config = dict(
    bias='all',
    optimizer='adamw',
    beta2=0.98,
    decay_fraction=0.752,
    decay_shape='linear',
    doc_mask=True,
)
Each number is 50 + 12 x the weight over its row's rms, rounded and kept within 0 to 99. Layers, rows and columns count from 0. The size before them is the row's rms in percent of the matrix's.

# down: layer 2 MLP down (transposed), 1280x320, rms 0.0628, rows 440-521, columns 0-39
# up: layer 2 MLP up, 1280x320, rms 0.0742, rows 441-521, columns 0-39
down440 108:38 63 56 50 59 44 51 56 45 54 44 54 68 70 55 30 44 41 52 69 50 57 42 68 43 40 55 50 40 68 57 39 05 54 29 65 74 57 37 54
up441 090:37 57 57 15 69 55 41 38 53 69 50 21 53 42 59 36 69 49 40 59 48 46 31 51 50 57 60 30 52 44 61 66 69 39 42 43 55 61 35 67
down441 095:44 42 29 58 68 67 47 38 47 54 50 39 52 48 41 66 56 48 43 58 39 48 39 58 44 58 24 37 53 63 79 42 53 42 50 52 43 63 41 73
up442 088:48 24 61 43 59 39 66 49 36 66 44 56 45 83 61 44 53 40 62 52 62 17 42 37 54 51 42 58 62 38 50 51 42 50 43 46 61 31 56 35
down442 093:55 68 56 68 28 57 37 74 70 52 40 64 43 23 45 69 52 68 42 59 51 69 50 48 58 44 61 40 49 65 70 38 45 47 34 48 35 76 47 58
up443 104:27 45 47 59 61 39 39 53 47 70 68 35 09 70 51 37 43 31 54 36 48 58 51 33 62 47 48 59 61 33 56 44 36 59 48 46 49 63 58 50
down443 105:51 62 52 53 41 63 48 91 57 44 27 54 58 48 53 40 50 34 28 42 54 54 47 51 65 58 50 40 62 45 65 46 36 61 54 56 43 47 43 49
up444 107:48 36 53 49 21 44 43 46 44 52 58 45 29 74 61 48 60 29 51 43 52 50 48 46 56 55 51 49 34 42 58 63 50 74 50 48 55 44 60 44
down444 103:59 41 49 46 53 42 40 40 60 59 31 57 67 45 39 55 51 54 63 66 43 60 46 58 41 47 42 35 51 63 48 59 54 52 37 55 38 21 35 32
up445 111:53 59 51 42 60 46 55 32 30 39 35 40 48 49 67 53 60 46 49 60 48 25 31 36 39 65 41 69 39 49 51 64 48 68 60 48 67 52 42 37
down445 097:53 59 38 41 28 44 61 55 39 64 41 34 49 67 66 52 45 41 51 69 50 70 46 72 38 47 70 51 38 60 60 41 33 67 58 34 44 59 57 48
up446 107:39 51 48 56 53 46 49 33 60 52 42 58 45 44 56 41 36 56 55 43 65 44 26 43 40 63 52 43 51 53 50 63 31 44 56 50 39 33 29 64
down446 105:53 63 69 43 61 47 54 29 57 50 62 58 66 35 61 53 35 65 56 48 54 48 33 39 56 42 46 59 41 46 64 46 56 57 74 62 56 33 58 46
up447 095:44 54 53 54 46 53 58 50 47 75 57 34 60 41 49 58 52 22 48 43 64 28 58 52 37 76 64 48 42 61 43 60 32 38 55 32 39 61 40 66
down447 087:44 43 39 50 66 46 28 65 50 74 55 37 32 40 41 19 47 70 66 62 28 36 62 62 39 48 55 55 58 59 51 35 73 47 55 46 46 52 52 44
up448 072:38 39 60 53 50 55 36 54 49 42 62 57 58 42 64 48 58 18 41 39 75 38 33 51 54 57 45 48 53 50 63 64 42 59 75 52 63 51 60 48
down448 051:15 55 50 48 54 77 41 50 52 54 30 32 55 36 67 46 58 37 33 53 78 38 42 52 56 54 59 55 27 57 45 55 53 61 57 36 37 46 53 36
up449 103:50 40 32 43 50 47 66 60 42 47 49 48 35 59 54 38 55 37 52 55 46 41 43 40 63 52 49 36 24 47 64 76 54 68 52 30 63 62 58 55
down449 106:49 41 78 58 71 38 25 28 52 51 59 47 53 62 51 48 53 57 60 48 57 57 51 57 33 44 32 49 32 42 33 61 24 37 63 58 52 40 57 42
up450 107:46 35 65 43 44 40 38 40 72 74 41 47 49 36 45 59 37 42 56 58 67 55 20 49 38 77 45 48 53 37 40 55 66 53 56 27 58 59 45 61
down450 104:41 47 54 43 46 40 51 34 31 41 57 47 63 37 46 60 40 47 51 60 49 35 61 54 47 65 45 73 44 42 51 55 44 60 40 54 58 46 47 58
up451 101:32 54 57 31 33 46 39 51 57 53 49 48 61 84 49 43 71 49 48 61 50 27 29 50 56 60 68 37 45 37 65 51 53 52 62 40 59 62 37 62
down451 100:67 50 58 61 64 74 41 40 37 67 51 54 56 22 57 46 62 33 72 66 61 68 49 51 32 36 63 54 34 51 46 51 59 25 69 47 53 57 48 47
up452 110:51 46 44 33 39 55 43 59 57 32 54 41 56 49 62 47 40 54 69 59 53 47 52 51 33 46 39 48 57 24 30 52 31 70 66 57 51 50 46 62
down452 100:55 35 34 48 45 50 53 33 67 20 52 38 55 34 42 49 53 59 65 59 43 46 67 41 44 59 69 51 46 65 64 64 46 42 32 53 41 57 50 54
up453 090:42 36 44 54 70 64 71 43 49 50 53 47 58 31 53 54 58 46 45 48 62 53 47 59 40 47 65 12 44 34 58 69 59 49 50 53 58 51 65 39
down453 085:74 52 36 58 35 55 40 58 53 60 45 66 69 54 59 42 47 62 48 40 62 57 56 42 53 54 52 67 49 69 63 24 64 69 37 53 52 64 61 62
up454 105:37 44 68 33 48 54 21 52 31 42 63 56 56 44 58 65 43 47 64 80 57 60 49 53 48 51 50 62 34 47 66 47 43 66 52 54 64 41 42 42
down454 104:56 56 28 39 49 52 47 49 66 32 36 57 36 56 55 43 58 57 54 59 44 49 46 62 47 44 41 43 63 57 41 44 51 65 58 28 56 62 53 47
up455 100:41 65 45 41 42 56 54 43 49 35 49 49 41 55 54 55 58 53 71 49 60 32 46 56 52 47 58 47 43 04 38 48 34 51 62 46 49 41 33 71
down455 101:62 56 43 73 48 45 49 51 61 49 42 53 58 31 49 64 56 71 48 36 60 76 46 47 37 48 16 58 51 42 38 28 37 36 59 53 33 53 49 57
up456 059:52 59 71 45 59 43 59 47 34 62 40 47 43 47 56 64 66 48 64 51 52 46 23 69 53 60 54 47 44 36 52 58 63 37 55 27 49 39 45 52
down456 060:31 45 41 52 55 41 33 54 57 60 44 61 37 53 24 52 59 57 28 36 55 65 60 45 45 41 45 39 64 57 59 49 55 50 65 43 46 36 42 55
up457 105:53 38 41 51 56 49 64 40 54 27 43 50 46 40 57 39 44 48 65 40 55 68 52 46 55 58 49 41 45 54 53 50 34 71 67 52 71 31 41 64
down457 115:69 50 50 41 50 50 71 39 53 74 32 65 57 58 60 52 67 58 60 42 44 58 35 44 47 51 40 54 53 56 38 30 42 54 17 48 47 29 46 41
up458 112:46 56 67 37 48 41 35 52 41 56 32 55 38 59 52 51 74 61 79 48 61 32 57 56 63 54 55 59 09 30 40 53 26 42 58 59 55 55 51 58
down458 117:33 59 53 33 50 63 49 52 46 65 63 44 44 34 41 72 26 55 37 34 56 59 53 59 52 51 35 38 38 83 55 63 34 46 61 49 32 56 62 52
up459 107:44 54 45 52 32 49 40 48 64 41 59 55 45 52 48 49 57 32 51 62 55 59 42 50 44 57 65 30 45 43 38 52 52 73 44 47 65 50 46 41
down459 095:64 60 26 47 44 64 41 47 52 64 40 52 40 59 77 38 65 48 55 46 55 37 49 49 65 73 55 49 42 79 26 36 59 56 71 57 51 74 51 48
up460 103:42 54 58 59 59 53 71 67 55 53 38 45 63 69 55 53 53 37 59 45 52 45 45 36 37 53 63 56 46 26 46 53 48 63 88 42 70 43 29 79
down460 105:67 54 48 49 43 46 25 45 54 57 66 62 67 46 46 47 35 51 40 62 48 64 62 41 47 44 40 39 34 44 76 65 60 67 56 45 32 50 50 51
up461 104:56 41 39 43 54 44 36 43 56 29 45 41 32 46 61 61 61 51 64 53 57 51 40 53 48 90 80 53 54 31 60 64 43 51 56 55 63 66 54 30
down461 103:54 52 48 41 32 35 43 43 58 44 48 71 43 50 49 48 34 57 61 33 29 48 29 54 55 52 20 57 40 53 48 67 49 53 58 49 39 63 31 67
up462 112:53 56 43 44 42 53 40 63 38 34 32 47 35 60 49 39 42 56 49 75 44 54 61 31 45 59 54 55 48 49 49 62 45 48 74 54 69 41 47 46
down462 117:49 44 45 43 50 65 42 64 46 48 52 51 55 48 64 59 53 49 44 49 63 39 49 61 51 65 56 68 45 39 32 46 71 65 70 47 35 64 60 67
up463 105:53 54 52 42 45 58 50 54 49 50 36 43 49 57 59 33 48 34 46 70 68 42 56 39 42 68 40 70 54 44 50 42 36 56 69 51 67 54 53 29
down463 105:49 48 67 49 73 75 64 35 54 44 59 44 45 50 45 54 35 46 30 37 53 39 54 43 64 55 45 45 29 61 45 31 52 47 43 55 63 75 53 47
up464 106:45 37 43 57 52 51 44 62 41 58 44 37 37 39 47 66 56 40 45 58 58 47 60 37 75 61 73 59 58 45 62 50 51 46 80 43 69 65 71 40
down464 098:48 41 52 48 60 51 60 51 24 45 58 66 38 70 45 47 49 48 56 44 64 43 46 42 68 42 59 50 39 43 20 62 46 43 47 40 62 48 65 45
up465 093:30 46 34 60 33 47 39 61 64 30 31 56 54 72 52 47 52 54 59 64 40 48 19 52 57 60 69 58 47 47 51 40 69 46 55 35 80 38 52 65
down465 095:59 45 65 36 70 70 55 47 52 57 48 53 47 46 42 43 68 52 48 43 64 38 59 44 47 43 45 51 73 37 46 49 49 46 36 62 33 36 52 48
up466 098:16 57 50 35 49 34 46 63 63 71 35 50 66 58 52 52 48 58 51 43 73 46 42 63 54 55 41 35 41 44 73 69 33 55 51 64 28 63 46 30
down466 112:61 51 78 54 67 60 35 42 43 50 36 51 39 42 39 76 66 41 30 69 46 57 48 59 54 55 63 46 57 26 41 67 48 54 65 58 53 65 44 48
up467 114:45 55 47 45 34 61 59 54 48 41 52 43 62 81 57 56 45 46 37 67 52 48 53 28 56 64 58 50 50 47 76 45 36 50 70 44 50 27 52 57
down467 112:33 67 57 67 54 65 66 45 58 50 57 20 54 41 37 64 34 57 40 41 71 50 38 47 56 44 67 59 70 44 39 71 45 56 54 48 54 46 27 56
up468 096:43 48 56 46 58 60 57 51 59 59 43 30 33 59 70 48 50 48 38 54 46 63 45 38 54 40 61 38 55 20 67 51 50 48 49 51 56 69 49 63
down468 082:58 52 60 64 56 49 59 37 57 68 58 22 47 61 72 49 55 69 47 55 43 66 52 57 54 45 59 45 81 37 59 51 27 49 35 54 65 38 37 56
up469 110:57 63 42 34 61 66 34 44 66 57 30 52 55 41 73 60 59 39 38 37 80 32 46 58 34 64 47 65 58 54 52 71 60 58 85 41 48 35 41 50
down469 108:36 42 37 60 46 43 39 36 49 51 48 78 52 38 56 52 43 40 43 32 56 51 55 47 54 42 52 56 25 41 15 53 45 38 46 57 40 40 50 41
up470 106:36 51 44 48 55 36 46 45 58 43 47 41 45 52 58 46 45 57 62 58 37 61 50 48 37 42 42 24 34 58 51 51 35 64 63 62 48 45 51 37
down470 118:84 40 44 42 62 52 66 47 51 66 58 53 51 77 44 45 43 64 52 57 55 47 41 61 55 55 36 44 49 27 24 42 71 40 45 62 45 32 38 39
up471 094:49 59 63 48 40 65 47 62 25 61 53 45 48 51 73 51 69 28 51 51 50 35 67 38 42 57 52 46 48 53 30 50 36 54 59 60 46 47 56 49
down471 090:55 22 43 58 51 71 49 40 69 33 38 56 57 29 41 70 41 54 47 66 51 44 42 39 52 61 28 50 66 50 44 52 55 67 74 51 67 69 45 41
up472 101:45 48 25 64 55 45 56 45 27 57 48 58 49 40 61 57 39 59 49 66 57 36 33 36 58 61 60 45 29 37 43 47 42 58 60 42 46 42 40 42
down472 106:47 52 42 47 54 38 54 39 38 72 38 39 53 42 49 59 45 67 53 53 54 46 41 65 36 31 49 65 81 67 71 78 47 65 50 43 63 26 43 40
up473 097:43 51 60 40 49 45 71 31 38 51 50 44 36 75 48 61 38 62 67 52 63 39 30 70 49 71 33 57 35 48 43 52 54 61 48 50 46 48 61 36
down473 092:53 52 57 57 47 46 61 47 25 84 42 59 58 53 42 51 40 72 51 52 58 49 54 43 39 48 30 63 45 59 63 34 23 47 41 51 48 36 60 38
up474 108:51 53 58 54 57 44 68 66 60 47 55 37 55 39 70 45 71 62 46 70 48 48 54 36 37 65 58 53 46 66 46 60 58 37 58 55 35 25 55 27
down474 104:55 35 26 51 30 61 63 53 54 53 41 73 43 49 54 54 60 67 43 44 46 49 61 54 61 37 42 43 46 57 54 40 63 52 47 65 39 62 36 62
up475 098:42 60 48 53 36 61 54 52 37 44 48 30 62 39 58 49 72 47 51 49 41 47 52 43 78 56 45 53 39 74 64 72 57 48 53 52 48 58 52 55
down475 102:37 58 49 57 46 57 39 49 49 48 70 43 66 45 42 54 29 45 34 41 40 34 56 65 63 54 57 67 43 53 39 53 48 37 37 51 32 62 55 52
up476 080:54 36 41 45 51 41 39 44 52 56 60 47 53 45 62 34 67 51 57 56 37 29 58 35 35 46 59 54 21 61 28 67 77 48 74 47 73 40 48 46
down476 089:56 63 46 38 39 51 58 44 49 53 64 81 49 50 50 27 51 41 19 44 60 59 51 63 58 52 38 59 66 46 64 36 39 63 50 49 37 35 39 37
up477 098:37 54 73 49 42 68 49 56 34 67 52 29 45 66 60 42 54 58 38 45 53 41 42 55 57 44 44 25 50 46 67 70 44 59 60 51 61 48 51 53
down477 084:51 56 40 59 72 23 38 47 36 52 57 43 36 53 41 45 69 39 60 48 70 47 42 45 42 58 71 33 55 45 57 48 43 51 46 58 44 57 51 51
up478 099:44 63 48 44 44 59 36 54 84 55 56 60 66 59 51 55 42 41 37 50 57 37 31 58 67 58 41 63 51 58 85 56 55 50 64 48 43 40 23 46
down478 096:46 31 62 33 28 47 38 71 53 40 58 39 58 51 43 41 52 43 47 57 53 32 48 61 41 40 43 40 34 40 41 45 59 53 31 51 42 39 37 43
up479 109:46 58 56 52 51 45 63 67 38 29 49 28 43 36 61 46 47 44 63 35 53 29 69 40 53 64 43 63 56 41 39 59 38 72 67 43 60 43 56 41
down479 111:51 56 27 47 57 63 47 45 61 46 39 43 51 57 63 56 53 51 50 38 54 41 38 58 56 38 57 37 42 60 32 51 34 50 66 54 52 47 63 41
up480 107:35 61 61 36 62 44 45 40 64 66 53 42 59 46 46 33 42 58 55 63 50 46 61 48 52 89 58 49 62 25 64 49 49 43 44 40 47 40 64 34
down480 105:26 28 56 63 43 35 54 51 62 54 27 56 71 42 49 61 50 42 57 57 49 64 52 55 55 38 60 64 38 74 64 62 46 63 25 48 61 49 61 36
up481 100:42 64 57 39 41 43 44 45 42 67 39 50 43 59 65 41 57 47 71 42 54 50 64 64 50 51 62 51 30 44 35 57 34 75 53 46 83 35 55 50
down481 100:52 64 52 35 29 46 44 50 50 69 49 47 59 64 76 35 49 40 40 35 52 42 57 48 57 37 43 60 26 56 46 63 71 70 41 41 56 36 49 38
up482 086:36 46 63 53 31 66 42 52 44 50 55 46 45 59 44 42 60 36 66 59 66 30 37 71 66 47 52 28 67 29 32 44 79 57 58 39 35 74 57 45
down482 107:36 55 33 40 58 73 76 63 54 41 48 42 35 40 55 51 73 56 66 57 55 48 49 50 51 59 74 27 38 43 42 31 54 53 61 56 44 55 39 43
up483 108:38 44 52 48 56 61 38 52 56 46 59 29 43 57 53 71 53 47 58 39 41 30 43 28 54 56 59 48 56 44 47 45 47 74 63 48 39 56 58 58
down483 121:43 40 63 43 64 52 39 53 42 44 55 57 53 56 57 56 51 71 47 61 62 41 58 42 61 46 54 56 50 37 61 37 50 43 31 39 44 52 41 49
up484 112:45 62 16 42 47 48 42 43 54 31 39 53 62 56 65 60 56 37 55 53 53 48 49 59 53 36 71 44 45 45 45 52 29 48 51 51 72 44 53 44
down484 121:62 57 58 30 61 62 44 49 50 32 57 63 42 26 53 40 58 44 46 52 45 43 46 42 42 46 53 50 22 43 29 45 64 41 58 57 47 54 39 53
up485 111:44 46 31 47 54 63 36 55 45 18 40 49 70 43 68 48 47 46 48 57 50 28 29 49 54 76 39 55 46 33 50 54 54 69 66 68 61 67 44 44
down485 097:57 61 66 48 37 50 53 50 42 65 35 67 62 56 46 51 49 44 70 37 31 31 30 65 30 42 46 59 27 54 65 37 54 67 49 31 35 58 57 47
up486 097:38 46 54 50 29 67 28 79 50 63 41 27 57 52 41 69 35 61 58 64 34 53 47 75 54 54 66 34 36 57 51 46 56 67 49 51 38 39 39 32
down486 088:38 65 53 33 58 31 46 62 74 58 48 53 62 39 33 45 27 51 56 56 49 47 44 55 28 26 42 53 53 68 58 64 65 30 56 58 54 60 83 46
up487 100:40 43 43 37 59 49 34 49 33 42 48 66 42 62 50 47 50 34 51 41 61 49 29 61 57 34 49 58 41 36 41 55 33 74 46 37 44 38 47 49
down487 098:57 21 48 46 70 55 51 73 55 55 46 54 30 22 50 74 54 43 55 50 58 58 43 71 44 65 45 54 55 60 22 33 46 55 54 41 59 37 41 47
up488 107:40 35 63 47 37 57 44 74 60 75 30 39 44 67 57 61 51 34 49 34 96 40 52 61 49 49 38 62 46 53 49 55 51 51 52 52 50 50 45 59
down488 106:64 46 66 41 54 65 49 48 48 51 70 46 44 49 72 61 65 33 32 58 47 60 68 47 41 50 33 50 42 53 50 44 52 42 34 28 62 47 56 53
up489 103:44 47 43 43 00 44 33 37 19 49 66 54 71 52 60 64 44 39 66 71 38 49 43 53 67 49 54 38 54 45 51 63 75 55 72 58 65 69 34 47
down489 084:31 37 49 41 21 48 52 69 47 61 45 57 56 63 58 58 63 44 45 48 53 45 48 63 55 67 69 47 54 73 51 52 59 46 63 31 48 38 32 47
up490 105:37 47 60 43 47 63 54 48 44 51 48 63 58 48 62 62 41 57 32 56 70 43 53 45 38 78 58 38 63 57 70 48 30 52 71 46 65 37 62 43
down490 114:43 53 74 38 41 39 40 43 33 48 33 63 52 43 67 57 67 44 43 38 64 54 60 57 50 68 69 65 63 51 45 54 38 56 63 68 52 57 57 44
up491 086:24 56 40 53 49 51 67 36 23 60 29 54 27 37 46 61 38 45 55 60 96 56 64 57 47 54 55 76 69 46 36 55 38 48 53 53 47 52 46 46
down491 090:58 29 50 30 46 51 37 39 64 38 52 55 50 76 59 34 26 52 70 62 33 45 31 62 48 40 38 44 49 52 55 44 68 61 72 51 66 65 53 59
up492 114:44 38 34 29 57 54 40 50 58 48 34 58 62 38 47 58 42 59 53 72 33 23 29 63 39 63 27 35 51 25 60 60 43 56 72 63 61 48 46 46
down492 111:37 57 60 55 40 38 37 70 10 51 43 43 66 41 67 46 57 51 60 45 30 58 55 56 42 43 46 49 49 32 53 38 38 50 58 40 40 59 56 55
up493 095:28 35 23 54 35 69 53 59 61 37 50 50 28 38 48 60 48 45 46 44 55 61 38 63 66 64 65 55 49 59 42 48 49 46 45 26 42 64 43 50
down493 095:59 40 48 28 27 58 58 53 55 52 50 37 39 42 29 48 30 34 48 36 49 49 44 51 53 53 55 73 69 45 43 23 48 54 40 34 53 47 47 42
up494 088:53 82 63 53 40 73 49 41 59 31 61 50 59 52 40 56 52 56 53 48 48 47 44 49 47 71 61 42 41 61 57 44 62 46 55 33 52 47 29 59
down494 082:53 25 42 55 43 47 56 51 41 29 51 55 60 43 69 43 46 32 42 63 44 48 54 60 56 47 52 41 57 60 47 32 55 28 59 67 49 38 42 60
up495 115:38 49 31 42 46 75 50 59 49 36 05 46 35 55 65 58 55 44 80 57 75 38 40 49 63 40 61 57 44 53 38 58 45 49 56 51 61 51 44 71
down495 129:57 62 49 58 86 35 43 47 72 42 46 37 58 59 78 36 41 43 62 46 43 56 36 34 57 45 40 41 25 67 26 60 53 47 62 47 63 36 61 59
up496 108:42 42 47 42 48 54 36 48 55 65 40 48 62 43 63 50 50 38 58 49 56 39 63 46 57 68 68 74 33 65 70 89 49 47 56 65 70 69 52 60
down496 117:75 41 53 40 60 47 66 60 29 54 57 61 67 48 28 39 30 54 60 54 62 37 46 62 50 44 39 61 43 41 53 53 58 58 55 43 48 28 46 55
up497 112:32 67 49 50 49 58 73 48 53 57 52 48 47 44 40 48 52 42 33 44 67 52 34 66 40 66 59 42 42 37 32 42 48 50 47 28 47 55 40 48
down497 118:39 62 57 43 35 45 40 27 52 49 39 39 68 67 33 37 66 62 63 48 64 55 45 44 52 51 44 66 32 60 51 43 47 55 38 50 53 31 54 70
up498 098:36 54 28 33 42 47 62 44 73 39 22 47 35 63 50 58 44 21 42 75 61 22 70 45 45 77 47 62 58 48 61 54 43 44 70 46 56 54 70 14
down498 093:24 43 50 51 68 30 63 48 61 54 44 60 51 43 33 50 37 45 55 44 66 43 36 38 62 55 41 42 64 57 37 39 46 70 44 32 71 48 39 66
up499 072:36 49 62 48 45 55 70 68 38 30 40 48 42 39 53 48 55 56 62 79 61 42 39 44 42 72 64 29 59 39 51 32 58 51 44 54 52 53 47 67
down499 074:21 55 65 42 42 64 44 58 41 44 49 37 39 39 65 55 57 37 63 76 55 40 48 54 48 60 54 47 55 45 41 49 57 46 45 56 79 57 44 46
up500 098:44 49 53 60 32 52 25 46 65 76 48 54 09 36 54 64 57 48 55 58 45 52 45 46 60 73 65 60 48 39 62 58 66 65 48 51 50 46 42 43
down500 103:56 46 52 50 63 43 30 36 40 68 30 63 41 34 42 74 64 50 48 52 36 55 51 50 39 54 52 57 68 38 35 56 68 39 60 57 76 30 58 55
up501 094:58 58 50 22 52 56 37 76 56 62 63 56 60 37 64 59 47 47 36 57 57 54 58 37 39 67 75 27 44 60 43 61 43 40 61 69 42 34 40 63
down501 077:84 50 41 29 57 74 34 41 40 52 68 54 51 42 57 50 47 44 28 49 51 54 56 48 52 59 52 32 55 60 62 61 51 38 35 87 45 45 52 51
up502 106:34 54 63 38 63 62 48 56 28 50 55 40 59 59 57 39 38 38 47 57 54 41 59 42 52 42 51 38 62 55 53 56 33 51 53 39 59 26 38 56
down502 117:60 45 52 72 58 54 34 54 29 55 58 41 31 34 57 55 58 49 48 35 54 36 34 47 39 64 52 61 77 56 40 31 53 37 48 47 58 63 50 61
up503 101:48 38 47 44 46 42 44 42 71 69 35 44 55 49 81 23 49 35 53 51 75 47 54 28 65 48 55 41 46 39 48 51 50 49 51 59 55 47 50 55
down503 088:40 60 47 41 62 45 59 66 49 59 37 47 55 23 72 68 38 69 61 36 49 32 42 51 35 63 59 53 49 64 54 39 38 44 45 39 64 72 57 63
up504 096:49 65 34 49 48 49 65 64 39 59 57 62 31 61 47 40 54 49 51 56 43 31 41 58 51 39 42 67 50 39 47 32 63 58 64 16 62 74 56 28
down504 101:40 36 54 39 47 68 56 47 42 64 58 40 82 50 41 56 42 57 44 54 68 41 62 50 64 45 46 36 39 48 33 65 55 82 49 44 33 05 47 42
up505 095:54 56 40 59 46 52 60 62 68 58 27 54 43 67 55 41 70 45 62 54 73 52 59 41 67 57 58 51 56 44 58 51 30 52 57 50 42 57 39 68
down505 096:59 72 39 63 37 62 42 42 47 30 58 57 69 42 27 38 49 51 50 45 54 42 72 61 71 34 65 60 49 54 70 43 46 58 58 38 52 43 75 79
up506 101:43 51 51 39 59 32 61 65 35 44 47 46 69 55 57 50 59 49 56 53 57 38 22 43 55 80 33 61 36 61 45 38 44 46 53 38 51 49 40 57
down506 099:48 53 49 56 19 45 57 60 41 43 23 50 47 62 53 60 46 67 51 41 52 58 25 61 51 53 66 45 29 68 48 70 51 51 42 22 51 37 30 42
up507 098:54 59 55 52 39 52 38 50 30 57 51 67 57 77 66 70 57 46 54 53 58 43 51 50 46 36 58 56 57 48 46 73 52 57 63 43 42 30 34 62
down507 100:78 33 50 65 53 61 50 39 26 50 61 63 54 38 64 40 61 38 53 64 51 72 44 54 59 55 25 51 61 68 48 53 41 31 43 58 60 34 49 55
up508 108:52 44 49 67 72 64 41 58 48 70 35 35 54 65 66 45 57 44 77 36 69 36 44 25 61 52 74 48 47 63 66 45 40 38 65 59 56 42 37 73
down508 105:70 55 48 62 42 68 42 61 60 67 52 50 49 49 46 53 52 57 48 40 57 37 63 65 46 39 46 59 59 69 60 31 45 64 43 59 48 53 50 67
up509 100:47 63 54 56 35 41 46 27 80 47 69 44 49 47 63 45 58 59 57 56 55 48 54 54 34 46 66 53 58 31 39 76 60 52 78 46 53 56 56 49
down509 100:55 60 51 56 59 60 50 47 15 42 60 58 65 46 79 42 64 53 44 41 52 57 39 50 55 49 55 59 60 66 62 51 70 59 61 59 52 16 63 54
up510 107:50 69 62 45 46 48 28 38 40 40 58 57 53 60 52 45 61 31 53 66 58 58 51 72 50 50 59 58 39 50 41 42 48 65 60 47 56 45 48 41
down510 114:53 58 44 42 55 51 51 56 33 53 70 48 67 52 73 46 75 55 58 40 36 53 66 24 55 32 55 35 41 62 64 63 37 62 48 55 39 18 47 40
up511 112:54 66 53 35 43 44 38 58 35 62 39 48 38 48 66 49 79 42 47 42 49 53 55 21 62 50 51 58 45 53 57 76 59 58 61 39 66 68 36 42
down511 112:65 73 28 51 50 71 77 50 62 71 42 35 36 57 71 51 57 63 49 38 55 61 51 53 32 63 56 57 39 42 31 46 49 60 45 52 61 52 29 48
up512 106:39 63 54 37 53 50 62 31 61 26 37 38 74 63 67 56 47 41 48 19 67 44 45 38 48 68 40 64 51 45 68 57 29 68 70 44 49 67 37 52
down512 121:38 45 57 40 65 39 41 28 56 67 34 28 62 44 77 55 65 41 63 42 54 34 63 49 71 74 69 48 35 43 64 55 42 72 68 43 56 53 58 33
up513 108:44 35 31 56 57 50 44 38 44 63 49 39 62 58 47 45 49 51 56 66 42 27 41 38 64 67 36 58 50 63 67 52 43 58 40 49 34 28 54 33
down513 111:47 37 42 38 23 39 66 34 62 34 46 50 61 44 37 63 49 42 52 40 59 53 55 66 41 56 50 38 58 40 38 43 36 37 46 52 42 27 51 65
up514 100:41 50 60 62 58 49 60 55 60 76 35 12 35 40 48 45 65 31 68 53 63 52 58 21 59 51 70 36 41 63 58 46 41 50 56 47 66 60 50 44
down514 083:49 38 46 63 61 53 74 30 42 59 48 56 38 51 43 49 34 54 46 40 62 36 46 50 49 72 77 41 59 42 54 54 27 42 51 39 54 60 38 18
up515 085:47 72 67 37 75 56 54 58 51 49 50 35 37 54 65 41 55 50 51 46 71 48 45 46 45 69 43 52 39 60 38 54 49 41 56 50 67 66 39 52
down515 088:39 56 54 42 36 79 42 45 45 42 33 56 33 62 59 59 53 45 42 61 58 48 57 56 49 62 53 39 34 55 60 52 46 57 58 61 63 53 42 45
up516 114:50 50 72 49 49 54 53 26 53 66 44 58 36 74 46 57 56 31 63 53 65 31 65 61 67 51 84 49 25 43 65 53 41 62 43 25 63 39 41 41
down516 115:60 43 44 59 62 67 47 36 51 50 34 80 57 50 74 31 50 30 74 54 61 21 56 40 63 58 56 38 46 41 57 54 43 45 65 53 36 36 38 55
up517 080:46 38 54 52 38 64 53 53 41 49 35 51 60 47 49 80 52 57 44 59 58 53 55 39 63 47 44 56 53 65 61 41 58 58 52 62 32 61 47 25
down517 080:86 57 43 39 62 44 50 41 45 39 65 57 55 52 62 36 45 39 58 41 50 56 34 64 60 44 58 35 65 45 46 19 55 48 59 50 81 44 47 61
up518 063:37 66 47 64 46 56 40 49 70 59 55 33 52 54 49 24 60 47 53 54 52 55 51 58 41 58 67 48 65 54 62 73 53 42 47 48 53 66 39 47
down518 053:24 54 70 61 42 56 34 61 47 40 48 52 51 48 47 50 47 53 52 48 39 44 50 65 54 45 43 41 42 57 44 56 48 43 53 46 46 62 50 54
up519 107:41 45 64 32 49 44 67 47 31 51 54 24 49 57 36 56 51 27 23 49 65 36 52 46 49 60 70 42 54 40 64 52 46 44 38 46 45 60 66 41
down519 117:43 59 56 48 63 64 52 54 57 54 49 47 33 44 51 58 29 35 32 50 57 58 44 39 59 69 48 36 39 16 43 42 54 41 82 51 59 38 67 56
up520 088:53 55 56 54 41 53 36 52 44 59 58 44 52 38 53 59 69 40 58 46 35 36 50 47 43 48 39 43 42 56 46 46 45 56 71 54 63 70 54 33
down520 093:74 43 59 29 40 51 50 25 37 29 40 50 53 52 50 54 41 49 35 62 56 50 52 61 62 45 52 44 46 36 64 41 42 60 54 74 57 47 62 33
up521 107:40 52 50 48 52 66 49 46 59 55 23 44 56 49 61 54 56 41 37 59 51 34 62 44 49 51 66 31 67 52 55 56 52 34 58 58 51 40 41 38
down521 118:69 44 53 49 66 30 60 64 58 47 54 72 55 46 47 42 39 48 38 19 60 26 47 60 51 43 57 51 59 71 51 42 32 20 65 82 44 56 42 66